Weights of a small transformer language model.
Size: 8 layers, width 512, 8 heads of 64 (4 for keys and values), MLP 2048 GELU, 27.3M parameters.
Architecture: LayerNorm before each block, no position embeddings, biases, tied embeddings, capped logits.
Each number is 500 + 40 x the weight over the matrix's rms, rounded and kept within 0 to 999. Layers, rows and columns count from 0. Numbers have three digits each.

# layer 5 attention query, 512x512, rms 0.0647, rows 442-447,505-511, columns 64-127
508496508471494548440500503484494463447509510533451482507491450497464447478460479508410469554490439451528495454506486530475543516515550515519496530445449517515496556548471425570515487546489524
534467537459460543445427555471523484533507471553456483517438505491472387451437529522543520480537510397495540595565465522468564466447457526547506560516447497480529500464523448440462569524527487
533521500492498573512566452506483502448498493486490461530504508502491500490490474470459490543499521535483522574514472473531476436467453541489550492517497530522492494431495578524479514440501585
516472504448529509480472526512568477479479505482504499476467452504586505489513475452520522449458466523591526489529487429495548619561510436495437472518460472501603475496437538487548530390554468
519539471456599458482439582492556528494482525520505462503440526493447388499495477459517527569516535464520506523497495514510491482489391576454577481436454468529539531536566513460461513581519501
504490492472544535469517476627464561575451469468505478489557498517495579470476517514509553496410474532479521477529454471490462458501502473476512528503521424478450500458490503447437497506436512
552489473532425527490498458515458506461475475484507507534494561505544563488554497514543516479396539523525549457532450490507451473459467538459480541508516464544502515425512447494514429523496530
491501512458485495470443467466490426443527444509490497488476494471525500456500489485476510516482524469509513556401497543545474544478625464490491556490477508508503530497466521431478548495522500
518476525537484569457517563531493520456446536504478442450545487493501497466495442462473533500547566487500454462446523524522445501564502459519478528474442515504462529461587444534487536536506445
475525502572431526494425446528525463511528530508503475518478498461498492536479486541468526514561584542525542502549496547545524537562493475542481654441526526488468484455478483432565520502467561
443496511433468422505543541483542450544571440479503510568479481517532490495513494472514511472429447476490463555489510456499444469525511535458489531539526482493555547509543473429463486484478453
481467565458576510459491536503481419464505481584424461453534473499521497449511491463503511515538518507532502511521541423472453508526544582499543515457441506476529513476459465481499491565432513
474512521471488486499486527464499488540534478507486509509507536473497545497475463560425543504492519515537511590426509504493559558538544541480482447481506489478538492552519481536491431476488449
# layer 5 attention key, 256x512, rms 0.0617, rows 249-255, columns 64-127
454447512410469499467512560458554523506520438515526533513430496447469491499519504543531500507483536540459460518511502597445516555496544601477533410483495489486452528417453510483570488469519541
448496498567541495527511475509537425541524453517383445417529497530538550473483445492467517485513484482476532551412422523593572511432479488461537476496425494511488483506529526536562623436487491
427488503501472522489456542469585566517513521485477488455575450425469538429562443514546503493564482453578496440495562492558501575592548490503533539399454490477517463544564505464519495485469521
571494499560474537482497479481497528430515562487403496533480476449543480517524540467490498530496457546497548493434486574491522532423486499544535621537465549489434580454401565470499478460487484
465558443420548461519548518545447448567534437496475476550460524559510540510489515491542514581463520525399551474503463478501516432541440458583427506444494438498526531470452518449560479465508463
411473491509443558507532504527510483535469496566430501498472503534578545518506422451505509490481597561516381473530542486487504514536595524397465559495504481473527553495514530526467414521513506
478534519511482509513461493507521502565521477525499520496535423597517518443500468561545518456489522517484488524444532416548478546439537501499494502505479531462455549487488495494487604490480473
# layer 5 attention value, 256x512, rms 0.0664, rows 192-255, columns 64-127
499512485585471488547536511531524488457480524532584490482454491487451524530528506497535583529524515485544521488514525508486603520419525478456486474535543520490531511468507531500430529543509508
511469489437515508500533446467447523534450498432510519534550559552548524500474429556476448500480591511530498459484498499493404498465463461524467459442499504525540490506548551523520460513485544
507514473506522553529492459553525514502455494481485440605516453482510560470529562520515487545432453494495509423518484472470379506460415514487450525540431475467481516462435580519605495570534514
541481474456537534545400533411493562530517501491512489490405372470487524450582574503475520484512561547467432407509470464456472474526461439461527507480510591551510494545548542530482468463589510
483469489500453501438519464542572505586534490456506514480498517461480460550490480518426463406489447509481544477491507519540458573462501473482587505473528442523510546470489467467452543549449472
503514470513511481457548569563475535450531485491477492564574454515536528419542500526493497519520513527435482523527437554519432446462501480541459505492525388483521486448505461481522483573522458
549473522525472538478492592576496520492489490543490492530457530529481511500519459502492546496493518497473455410495548525526606557513469490501447494430577496500543525453453398526494504514446535
459483478478454509496519485465463422500463481481517477467560612534510503422515518492453544414485502499518617588523507485446548465493389521508550427481462570549345461492457514498611523550499447
505485549463560525419489581544566496521557508520425503511544535523494484532529565487566516592432410497477397533423503519494564551495467559513547556472474493488599467503537440513582545456467485
528561554508514430456546539529406560496482494469434485544452512484512478526515524477506564456546460522477465531437486519419496477488477517510461465454501508493475509522519518493458412481513510
551514430521477484556513582563466448454438515503502521469533487500560535505487477451405502500545456462514529396545506547504512502528518499520462495435554432471478505485478508532477476458503517
541471507451486507400382506502471552512512444501491530421501452479517518481464446501411440552526417556434526485435478445511483561549513531531564499505485564493497456482508518483469576537526539
501501568622547451558567477499525457518453525530593500510489532511526542440487483502458506528457594483457482444498491509433514563583359434482520485518480461505530504540495611496475530545512457
525451514472525539542454546555532528503480471504465520498471586484514422506451486485493524543513491566530504529504482524535483511545547522520517523505500478513518512473499616501606510470541514
467539497492461441535541577543475398501479471519423506553568479463457513460495536502471472530447509516460464516445484516518440476516403522549487497507495564449466472476602512531483509541429490
471443512500485588507487478546555511443522519501531513514523558503414443431535405468475488500489551470477459488508477555523415572517613490493515468495409501530458559568513448527516549434503434
529506526536477569553485425482491503560423476462515528457478554492481466481490551571604497547441531508475509494429521435435500426541506476471451477462613468504493466491428422510403466489540449
542490469520509433482503545500494512530502537577483509462487485478420503476470505505494445487536498481474547533451473570426522475494437500447530525522547475520461484465462479478572461464419573
497457533441528497476502494525459505510502503514491503503526490449492500497483532553553442526481453484485584543508511477524518509528466547437551548514569464493543533489476487497475528526486526
464439479541502538519471439479504477420507497462562482498560559494450442571530489492562503504467501487498445484492514426486454508518484545463502494524552480515427518527471528492473463542555467
509534458511509440428508506515425481459461505485499481447510509469505537515476520523495531503535479521454457516506542484530477495507535527472475495440524453541431483537482604508488517475406491
479516441536516460424564527545503578515539508561532476469588504523481512475498488512548458538515443459553518488488498474482533486540529449480540521497477529527476540441527506536436480470500559
565475466483514444516466496490540462469600485495465465489489460499518521479447473537527543523470561505522567529469483502489558572544436458452506518453496487467449498494519507521488530512512530
444469545615515495424446503493618489447491479483419487482577442467523526498475529513533606499537442537499416531516466501535598502516553507549564488527507571508566511598533518462522560445557473
493542527536426463486539456467572546566463589497455573507508506497626447515550543435493481470412617502560424475498482451510499600528451562490584476477518567489528461518478436484357487457539526
546506509500532499569466492506493433542448467491476487523563518457510524508536487508550448533484448566423446532460499477459458461480546499515422432507535490532529527462466545488574553504548482
497502507562486476520492470477477540492518505455585517481433395469487567502489489504489503516487459557564519575523573482469493519479586498468569508541460515493559519541489533532544457475451551
520543516430495472593491513424508490456455485477502504464491487519565519507547470512461478462509496540490414503479511520483542553515484550508429427519533534526446566460578555496560460510470518
465542494552495505571492462505457483502479511504485499447514529544553480512507446548447477477531508459442526533551482501513548514390462481510486497466542569494435538459442448530538490440494512
500484423543496455519490334445489602443474521469466529516480397513452450551552544449475461415502543469511489571385494532567459487494544547496471450518540535510472438483526554470476533398482466
510440504527551525556411494508527530474495493511528481503553546503509474480517433525522489461448482545532449516481490481509461492459424465462519484511501493540476476494429464513476516576531471
409472521581543470558461510544500530528475474489513485511533452444549509490493485509508438547498549481468449457459485467427520470545482424469512508505437484533499473502555478495529495452513515
537485550450499532427525556528475467428527528518517496518476518480543512479479489523497510492510525521530533544546516421504507580516411462460415473470392497537511536388562499533443487472578468
589545507436495489535505474381476441459488513475440485485559562513520520509496478513549484455537501531473488456448513427475451442511503557525499506509520456546494512510487554452499443539542547
481475501582513565457533499466515486385465453499509525514603530548540550526555481482497527560462453443445529483480484522476443532571562524561511543520442556458533471582513507487381465523515540
510464454483429472548554491488559521478546482497451530494529590525523499492463536491476475539440456518501476527532527454475619539490497490518463466464480558501497485515433447492447551512471514
458540539510494506474501499567416513528437500476527507513476532569502514423427419453480474476569451498486487502507465503455516509426548554547485467505508519536571456518565493495548493426518465
496546496556389516522460468489472481558409501527530484468521485480500487515515536494485530475444539538507490454467535448524482520434530496538590545505534536515545534500551581450532471399527507
455541493480468525492557519492497480467482527437522536511478540507481399542484557496492487518435495518461499455468521442520513353502470416537576490518593605495515443437484511523521470503484541
553478555427450577433525530434508501454531512460479511539431585435509535449463443472526508524413600473541573475552513428524500436464591420530580474543486452516456461468532553515519453503495440
557470444442532487550460521455565494431503546493496482503511557541534527479488478509475495515472455546519505482425561465459569457426452484548545489535574504486472494461520444468531493511454427
432495474477445471512495512469477483410486447560565508452560437472454584516519603495504535506529513528538511538442489552495526611671505479529438500504457462438526527538547466521506477566536554
466474544573493496473546444468498478542475457477463508503525478574539515522493458491518494450579536490490543522518463504465541415452521526514520445484486466534507466546517445553558495537507510
478512533511442556474514520446557572529507515518567511509471533511480531521426477505512524541532496532470511517468504561533575482499487483517476541484515452491468504487518516563494533526560480
458477552499556506422451467432431500503464486550586494519512561504454462520457533492500472494496539533488518578529452529544500500549417492506432465567499473475522545549541403522541522469502550
534462544512526471408551567496529513456539541544442524492582465534501518505456479515579481513524467466502515456508522510455508431556431476554501469529507514569391509536619620510407529487548510
542527484441434523557393508512601522441472498451480486565611622475539464511589446552490420477467492538519532510435519477478557473437498443518458518475554518429511475497394536519543503421496432
526479403523427504514459528521570540530483498554439551535586569481527412561459529542377509451504446540454543454445490509453449486525450487538452486445540352486544539550475466524473540494506531
509503489518586530548529493478558531566561532533564516460458522473501508507522510552422453518529536489434492459494538525538528424410506525484517520491545501542558477546518429569551537559610506
437518475432520481448491537495533548457471523570458493521539488517482560521545448490574479482542542521476530484545510459511421508516531486499613464487482524432549518470454511433502536521482546
491487498437479507499461495430493507433552556482463521506568502432534580516497439545540489376525583496475499534515451470497512515519459471522590536463650461530503520464509481465393459504494537
468530560488452444456476604533498518511511487463478488520431394504530524506471476498489556503442508479471539429551500523459449521480535508447514495475431506527455442465470580475502524505483563
458459526558555514480493493501544513482470585530458485490551478510483438408523470505493494480522495571527498456456442558489490519517477524501496498517453501455449485499586486498587456521534504
487530545550578483597474505487493420537527485531566516481500531555531484501540554529462447459586576538587539609588446465518449546449480576497493560560449518524428565500609467518451527490495457
434532504458462516425445448462562497551527529469464501494571469522514498539509454478630485481548508511522487491472491519494489500497557503545503412549536511536508480476501502477452459546486534
478487499524517501529519492460527510442488466486515517536576534529514551431526530477555523531518502448572518456532499496514412505506536467519416498487495505473499471554563469474445503478391444
539514471452540463545446416470455465453493452539499488565466424435480546495463440464487456403545442503412462499502452481547597423485470417495535513512536536510493526419483487494395524451420457
562466521404495524488521529497488532495551518520480463523471492497520509519403481483601540472535517466566448539511555479450522469556605519492513493507482549528442492453380484509459503572465551
511514512502537531466517487456492504645567501549595496571432489495538556560469538491421511486500541466490537503459491523521498531532520454524566557472568469458554485565458610484418480473550487
477453480514468424458509498575556427533508410489487532484456479507465517507477444462491492462464437520562492523531510522566508489495571542513395529514507482500555460456509468499417489491520539
479523511545546466386509479482509506449488561450498520519505559527559546515537505529445540460473523451518502445504556485513561485476578551506493479500491557485500549495446532440507555426508506
545428463547543539479525484543522513546537507455432503470501500546465511440533477507492562497514489514445467530491511506481414394585389423466541508468446452485437487513529480493529471481458584
594547515511473489412529524449413516488533492493555428513469539565444521475531509466396524478485464546541570559508419396489491489476499469486483526498515517525466481579510525499480536448477526
489546547505504512588547552477545533425465511485493492519565443526475561548521508478464486506530468516572512528422533524488521546522460584453491478453487500556576494495482468534466456423516505
# layer 5 attention output (transposed), 512x512, rms 0.0676, rows 384-511, columns 64-127
539473525504504495561448494448555533502497508482488498549463547456502471505481541457546531601546486494552486537510418536440460489499504460436510582437467510502519464504528471459521519508465540
576420594433471495545568477566412472519432539520415468465499498489491512489607544403516483475490474492529465508530545527475498405530554549492535485497497478447503513546481519467466474535521505
480408483504494548485510535531448511537496421466506543491540497561552534532597463485455462496479510481541474543492482503469496461489507541474511468501498412461473599502501469474455455424461468
506503582506410512574461509564601589520444420512475436513470557495538570561498473494550526457497509524578439485448408566450506520482565510514508502505541497473482508551500525518472546469442525
531486517452483506533573479569537526581503555522458486546474500511516568550494554545468468505526546478446485520551466423489436484475515571544541430486565512544514494507476561488539496537514471
515516479568495470537522482488400458552542548495493491469576535434492545503481476530477533525506444483486537467526494496482495506467489458403492444558459523522494492454519498511452462531490590
568520488435519450482531555444515479551519558516493467522480471443552476455518542540474498504498535505466509502545530573543526531556509440415569504487482473445481463471459583478460461509502479
481498527523504499508515580506479522438489454581462542511496487488470485526543503452564519438520512519501529559562532418523493484531505526437480556511531537519530522505518498455502533550498507
578512439472548516515444511487495526506438465477551507506514473489548492487539460546457432514540504462556511435551486574528561526479475530540479513439545484460499541533523479427484497445517478
449489488543546471406454474508443496504480535484464447491536478479540467563451507526504514489544521458474527454467535480511483438531514464407486532496577478495551477494531530508436558512493459
521525507496487496517503431546466435483530434508506460500536475460451530521516521526503519508443478525525462553563470492494548563471525539454459514417458468547505475473467459576528508452435542
428503575545557446517543485470441403440476501468576518507478526565512466442535514505495497553553535480526518498587547530555508544473463570524470462545504458539536516501465529480420464449531418
473458494477549451390445464600473572468449502430466545552500481423527453470509558477550506504528517450451445560463531434469428541520467457473562550549539563516489501487548499528548495476519418
562548540502483488479519500537451450463488535482499440479567489494458519495589495511472522473460473569425504549568564508551431452458491510486456514472476532457532538492593473503515529500520467
537429482495512477541468452483555580549427563535487553447508505513524435475549444490535513500497509512493468438490529496513479554535514542490535499535518460490513482478515490516506504467462534
591493545478428430488443485533538550451466455473550500597488484504509451511472574557533543484502484454530539497519457542509559507491457479460491527469533480574436529480436460502453587507548505
535500530502495477510479452454408552481511498467418533561580479554489510619512473447490536516547536442430411570512513523462490545468471518522565559488524493402469489516505477537497504465508495
483521472440478454478467502555484520445460464477478518525519498539449519524538451552507430571454514507497513503502499509460528495499425548509467530475516583533508452522521505501416516496535465
488486526525502493521483554474532561493555378531516495435528510512514455521434504473463495501469508572458535536474474544441575574441485468471508455516506474533505459549512540466568541527572542
498435519545487471519550540514479526495446488600476567515498459472550497447470507529529501533435484474477475496500536565459479513563526453528481497503490504481452535504467485488609474426501532
539448514576438465529475505475489480531524548554489591552500532474430540460525451483577532479480520452520532490470520550437541471536571492515494558571503517456428475504525499483483498510484485
502500465516471495462411514523501518523475514384489525426509472558475552470507496481492506449450523533508523474536499475450396521543525520414512427459557539465483481505467517476574477509495561
570487461440443461477575562532512460444447536505547501520480498542466435501574536471467574488582515540552489507512470384449540485530548474480516517478478452508537510575479490526538487472546568
422524590467494532469495460484524469502609452488515502466545484540507464558485491435450485521473509501490444480514471542501441497480526462499484528554490617557538512523583451483522498445485548
497500442563465471559573536456543503508503488577510577472545553488541556506488500470468503563443482453491516467410505436565477506543485525481545419479486518496518424421492410528504485460443534
485483475487489544476502482586524530535571530456557465517456437489469501443516515510502501509512460526505507520440543499499544524510554515463477428465538496541469438488484513482552399556541478
437520506401523514507516454494535570474466523470489591532428418546497459524467504478472516490465516472502503521485495496534547457484506448526532436516440443474547524564393413472527466538531507
470404435522471531555485523495537482526516509438491566496460511427492400509416466488497507479517524505437506496497455523506519508471473556492489480480585538524538488533517417481533546519496518
546540461475488527491501565486539547501500425508482609479498442473468577500470511453472482560488510501605433530540581541481451537484502490498510520553507429499527550490522485461470505563474528
434431505506518470510414521448533450471471449550442541610517528536437508488551463551481470501510530376441520577480429584523563500539542461481546502601510466535496622511545486600592553540467516
501509537464509474520483534511511441535447506541503488544469499423438606500546583523452513477460450437520499495517501420537522440511550510505600522482483501548506565464496467521514464513471515
523506486514574508524521495478466539556612500494493431445541414543497505463485435518510390540475462536527531461522435434524466486503472458476477440487442465464514451499511404551550543515463576
521457515494514442449507451468453523489565519503441523469521557594479444466506514488449505519534465497542546475500494532604470507519496457497494449549475538428466538471490480396563429381479526
490466489557479434613472480502477495540536463487503501506539557550569472534515602438532504453513445464512475515493498470544502449512556547401472556523531493540537497563519469463539520494511501
494403515501550497464462513511547483492520503528471461542539512492484492501551538497355566536516486461503509466513472487498509565541479564491502464545517474557461529539464502508473478476496518
511496493533480444529489490527455482453515544474480499488523567485531462489420479539531500614467546516513531469463466481447489524560439452480551447583543542511571497533521492524493532523494590
478579451496459488440525515475474486479504524480516486456449521492519494530612482531492556539554506570428525536476453448424460462437518486499452479603461549415514495451473449502507448492544459
545521520453502512512497468524508498513512542478536548484497519529500524457422520479479566509569502496532539469553544522485476444497471535523466499499499554437425520501516550447513449507485516
461530500539464505477491505544512504438546454539490536588507511536486478547505438528495485422555542515506493584559517469555548466406525533493565489487421533467472563503456587562480497532543505
490473419541438506554503506483564548513549545559529445501510489458549493503525577476480505452475442586526505509515484554478495531451437519543439513492508527430483586520452451489497534504501505
503495514418506509497461498588457507522498542593421475503536448451455475469531455576475448502474495488515423502458481495480520614471463477479468488530491469478462518558454528523462554480532446
457476468464453493474544496579534431506384559486501429560489504464572497547516536453544451562529570526444519543492570468539531560464480517530531501481538495492510536564494514506567563467481527
474487534525535420523539491473547499530479477432437579486489547463440595526576460451540564481579538506449532490404528526477554558489483563530488500497521490500513428475473549476470513467463537
537497490517501509486495400494487463486446545442498504514486546449529545485565521433546529535523461433560466512597524526542540520480561514499440463520508481505432518498522501499578463375524496
552474489457493567486460458495505505459482492472512494493507531527453474475448487489563422448513515474558492491517465502476563552431523485430494584510455451509454498514522459560534433467512505
518460539508545454516513502482498487521518510493571479507524467444495504516500473491413522492541462518612509502490476465511489532535492460435496493534458479504462445548501457528552559450558468
478484528483458486559459470492466545526484483542539430508502496545494511511470463535453466518457494554501488427542473416523496467499487471480544561473457486446540581529483490513537607466503483
569482538488552593498495510552507522555519591539517535507487587543466444511530503447498462513524532508499461497536458487471504573523531508461461521498525502554543534535588464465522459466561509
512553522494534448489459506463558495535573459470457488556505558573501463543456445517482526490506472542454534488441401495556513495574415492481558482527502534489462472433470510452465566465436535
412472525542485532518507474511473419433533537446528496460547516571489535528584500509524511460523540467527489466471493498497523548518436597534502526505582498522508546481551491517496498495515484
537527505499527476478554538470528408544486492550495466471508473513515502570493501447446543535477467476540527482456499481488486528487484453517500459535447577509519484478430440535441536514462506
468468513519515471472493462460478449511410486483471404477488448476451536442436482484497426534496476520560487464456478527553527466443516498518521482486491508498511534504446502468569518547525454
484487446465497469477483577423508538467465551446542538453544407429450517505479524511487501480472535445509541485508506482432499498537494513459453463483426526569515547480571477478526507489473512
560502439504510489522493554456464539516485465515505460500531500467481563494563517504501499446439481491567543499556540571539490562464467456525489443493496482490537466468442501524475540468441488
493495472531527634474472445575402448503437547493509559578547453496500481511505490470480546536472513474448532471547479514542491519500455527475467540489456495523513499491449563506444518566496485
521465544454555468478465542505541526512410495498497462433462481437513480527530468488516487467441471493503517495523467520509516502512560499547598459464454459476519505545499471479529530501492469
527468531570501517488462508492473529468474444471496462440488472562520511553512532426483521525529497509482546596514476425532483422547534551581527478473529473566523519517484508536518556480581529
479464476441512554435524502507519450462443571479478475473455459539541564549565484538429507504469486518517549422415447501542511507422474539471458526557516464585398536482514485529438534556475516
500455510526476560527537514464517498443523486492474472479521486482491475542499530510555480505481509496561561530502478463437480496468497516464455524495499583524517581535476528529430555413465507
428496444510587509484472472461513446511460522472513519528477480448473441515534525519569548527508510447510500494409510442526427438476528532564521525531516537492501536584548494458501498491543471
613494456460554561556542483480465512479493488518494479550538513505449492542508553507569510513489497466450522517440488498543511558503573488521528454488491518459563569439510540427424490526486467
509475492501492475482530497505536530451533487528480467453444494496529467443534452442530554492514454481482510499473533513437521499490537483505510509532483509484512425470547477525478538590548470
524433549545523457532426460554514434523520452493472530479495432535502491496416503509525545462498524520499565465574414472466494546483521481536506481566507441529519408507442471509527504555503444
499528591423518469530590419495517511558512562563545463461440447522526474533463508471491472462468438523499507510498549486574504594499552580496532515484515505506498495494462495576469444513535567
534577492459466479503500472541496461538562514531502559495555532533517462508422560483470473503479462511473448447512506505510472495523554543561515432448567449498523453534443498465498513491507514
500589412595488503442473555498557490490531460533542484532503427538432481527461479532509476543509440484531527536523452496497520512523381467529476510521521522521484520448505498587547605477410431
429531556492508477525502448514541520511515573521537495449547516534498518562496498535463541542528493521500488532484528547461529542498507442532518493471514523526477469427488477537491493470513500
522522439506472480416564499440394471532545512492450473482587487519504464459483536510493437452480477454476564485530617484507494524449467533498476471527528480492458493491464402511509461530531415
494537504453575481541482518528455556469483441525517511487516513475420488442506495470527609473502480509534513521513501511426542474497543474493484528456480537401504504497534581538477456449557530
490494537533500500485473536468570530506518485540523534478468510539631430514444462480428458502443563468551489416467554490455491507486506514621487586499487509557431423553480545547518532403504500
426528470557494504486508535503507508510489513435531491459549511556435486510449537478528483503494525535561531517499505490520394469493517572489483468511471520473459531496512480505549494511550558
505459508463513536482467427537469503474496458443521473494514492521546510528477446502474488528471495456481494509473493550435459469526543446512504464539519513430565580493494532495467504477470482
486420541506476460499500468493497473489513604542564457503453488575425506514488507489579476488481574515443485518487452410506467453462475495518492479556452514463456475502493550535509529632507540
572497494550502526539504496516574455524493471491579506449545525495500577514517527493516431511446526516530446437531526486563472548447512512523489498510489551511451497512487462532553539498493526
477468515494501512446460488433534524523482573544544553520497469466519427489539503503524510497485538495466515475527565482490469471541514471502541522519536545528517464498510462490547491526466452
544506507438436517519522442536555514519493559489412519541492528503560501491538489558472552533524555482534456472525496511564501481534526429511493535512481443517508535455514453442507444521495543
491523467536499518577515508504506512480466456529538463475535548528480511550496424472548464459516459484494542483465423566564525429434565512557439423394418457420560525448547464471534489468519542
459550469499495414515487504510537504436561477599542570536519463497496497496489497495500494509518560415504482494411485474454473541500487460531496483506523443433516487496487477414453481524515510
530513486518526551500495498503541494440506482480499484549476464537602448524516502484455468478542538513473533474552492506541501439470566444484418502491491515498520497558423482447467499472535477
460563508530541506500455460477450497541494515504450523444523523437491521509457485489498478511516462507427437548488533476477508470477526504469542509543469518443514514484566499463561436588416501
497525497506491522445518497500457503504536520519533503505526508474418526455531506515426474473459468497533548469498427522501505461472548459528492492527463544492494503459514488486490496451479557
522480485479506557521504518541563446538541507510488492537459462513578479481469484468470565473464460525458481461573513423483528457468571486471539491543530487522486513522512500602544460476472555
492494492471520488550497512522525521501484524475510542464479540481509489535488497488487553442503497489509445448485490408505522456502509548534460500470498552463509530461474495466527505471437478
425519502468546518485465509485494499541438529481460499500506520538483498487480478461484478515543548565555578513516469527445432519502460499519501540483522511494533495506526529500437496487428561
448516548478484504515511490535499559455510482484492504568490467491466468538524495525489537472437467444524505469541497475555543500464455483499533443424452489472523429502477498517531518527573518
447464506512465453533451502467527468487501561533438476576448551539475367543487489517468535527509552521478519460541557473469492466487470539516505573482485548494460510510501460524486496501473480
436492516569545520459469477451490484570487482500579574508488504487542511448551460463489457509496528493465489453495486574557498525459557515546535501508546495541552473459408549462449524539486461
483543389486479444546494494491415518497474500478522459524499516501537467428526463552533479481522462551502503524546520459473493551459533444447443471399450430447459536454438522485472523537455542
523533479511535442518465552506455492528556514486447418500436468495435510518500521587536473436528454573419477540580484520486512459481503449581487580564529491484490475502495558526502531554506479
475487474467490485511505526440503532497522480556471511469540526507484512584472445497501472478516463514539559518563457548483522449568448509525544567489426571441483518478483484564510575532485555
547527465462554529481422530534439476461526463526467497472590569423505558471543590559553537502542518469426472484474490556457499536426560507508498496488559514488403486363550601496472576453494436
510486492516484487439505485478483565502475512548459452518446550546535538490549542559496454510461531481554502556495533428499476490538573432469556513502480467527507459523511490554449521502514534
528494515522466495479469434536568488587501531494535509599569484493555427435468463494549551493532528513483522439427449524494507516503543506448524505494457455440545510559579513476484503508492472
542510562513501467559540561541529473512540557445599511437491504499508531525486478455549536547489522549524480421530555474468480548508479462502468534463457501474486465522461494511454467503477518
524479484487475562437557513441546489451486455472503522464511424541581427506469522508509446545489514485484488589487486532528467476530496489493450490524547531478518570518548563505479491498474502
544531512486458485446544555480562528482479509493532520491488519509458498509485553469467540465433505558472493509514531551459490518464466533533508468446555507497577581483462476523508463495540485
501507494466537479552522499511499534473480444481483489543563475466522500501494493529521447541460495424425476525512448529512520459494577518520546501479557517556512498539481482504490525584553540
491484454591521504451483491469559522502462521489492495550524444497476533540522457511440521538480575495517523458488494552486499509522523514558474510462469505520447459441538456531476513565514522
471551522487454499499477520516453524521506534511478435484493495501505482451495512530573430469489482544479488541465522529523523487436502482497526493526510500482500479474469533507514550465516474
538491559538544485492441497540418530514463482462455550455495452564502520573473488515509494452547489528461548514492457545496423473480477532509509590492472480470485437499489517490546483525509472
504460498490509498575538505464538505515563484573502485487546484462490512511421519510498434571466503456526481484501466446511508498548460482458527580469563502455437438518505531496478501533454528
508497516471618468461498566493485466460489467469489436500480455478460477535522499485512497535509435498443477453503447485518487572497540539477464478440459418524523480501459505547484458507455476
582476519524543423512498521465491483539464506532454432415495465535487495424489550507498437519500488535536439429494461537516422533504557570476455534510476430530512422513485459528458489502469520
560518532548521423434458474485467490525519521514449530478556503518521463545495494510444458547498473451478482503456515534536534482511515494451523528457535528496548476490507498512501564492500530
495527481577521495438494448491519520506475498505491527560438539487478534519446553476509540482559522490465537501512464528492529419505465531419513555461483528504528506515493463521486504531561601
511486548466520548441460453498518557507497401460472533467482518545479460483555434556477509431510452524496491561557523455452537479468516505491520466490495534568534544445451492509414471492550441
548511468433508541544433531557482494533524495541543510470489489477545456492424464536447427559426422430508477506555481482447488503545537520527547473471473483456509538511524494453510501479540451
546492521497476476491533571491456583461543428499456481428514474509505540473437517540502473429493540530524476485466435462424497561540463517555580496464417428526577459483502568455520458527477519
511482471521464433487613481525537507469465455477508535551493456491581495505508498489454524505530501461527505492488536545462490483502549526534494452471498575495505469460471546501437543545490439
502581440483495546524470479461463515466456491496493518513466551517522475496557496505505512471466545484472541500485515495496565538528497456473519541454546498465535511534478474505514422521462479
512516443457599512471543491497499520499593524539488587462528449466484564518479472459554522420472515452423534487476481550544502444521542463513496499537495530522483443470559490450500451472495533
524561531499504453548532482456450489493538392490533466492496374435485507409473529512515578552465443457565515502518522523538565489448563522569549520607478536520565478494415512466458508499453531
476527494491451524525477488518497454462460494474521506482500472440441457474477518446616499562472479551541496460535517480455477506448519497493530557519475488519476516539511483477545470533520521
607498523508449516522481564511466548549516452514471497507468488493589511506389561502433508521502464529429516537482468486484459502453547514451497533493506546528424442506504528524541495522541479
426517446514451515491426522520521528504478501519511478509405491504491447402588542490469535551496437483468468500513535509531527539506491504463526493533506534441499468551490496545569505503519421
553481454514484473479565476492531538436550496598515565578460481514487423450546558501511561506529438526456459505413519461516480489521509502507497526562589493457513529476453401563489454464511583
560552531487493495515514425543474462447553370519536492511421521542498487568580504468450492510449534451541444525496467457557493446447531528543503536449510474460550457505425467483468473552471528
482498501504497493490510464595536512480457481461459531527458501497478435485501487468498541498518511502460490480521479511501546505513520536506512492491532501515496499549506531516528465509553568
528522559472514441536558525500493528410549510473557441429448511505537472487463517523446506478520513569487450423500535509479494448457482472478516528528483441484479540495480501485457443452537503
518499484537515501509544485549480491458558515487517538450471541507448474530479504540525453482566489520423481478472513481491521502540479523487504487489517548580476455474548546533515487493624549
527541483507423473445494540566501520538491533464442565440524560513555498457440535492540472543491502495486482391474486563490462547547427510440463526499465489466508492492479520439535527555500542
505513466523486480588533510507530516516532456485563437463457525505374476497500500458529528495473532510493538531573492494491505497521426473525465502405438438450520537482513468503593488509464455
542499484477473427503496516566548462477468477525475476468491530474454511433483499525537517495469411558477490550557473465531498518463475490516536466522518438524556468455485427457612491554492476
545548529434487483529458544541479529504524518447518466528440505497515550515467561458485446468518519498443518504545469548432509545549461540478499485515524477535433425457483500528520520500512513
469473562469449507505481515532490500559516489521470469507525474507442426450464505490499472443489472521558492491586434503500475430480450507433525585484528514486542441515499456505531521494508522
554560486427520552518524494472482489510435459524533476547456437478488514623540527542436451511405540485567508516525470530504532491428529492562509429540530513514517509498486517554536455515472417
445474507479487547525555543468510529486499503463472519463478446455522516538551486528545460556469476465485486567536584627545496414493474536504510486398494560529498506467490551482502518475471553
496515493518500436521452560504494517502515487456497574533498537514488486460534464524502496529523555528476519511601451489403450479555448430491515470546557493472483473487519479469561548484499493
# layer 5 MLP up, 2048x512, rms 0.0749, rows 0, columns 64-127
547504506444514549490447474487438475516459600547517484539547471496485502525544499511472486478486577492482503401548410520548476474565497467520447603523559507510520461482496497466476552512530450
# layer 5 MLP down (transposed), 2048x512, rms 0.0413, rows 0, columns 64-127
467549458522514537531491515455423501522492512497502438498561485562501505523562638446561480501501477493592467574412533522524488500479531527483505536530494524518499534500453486478522516471528433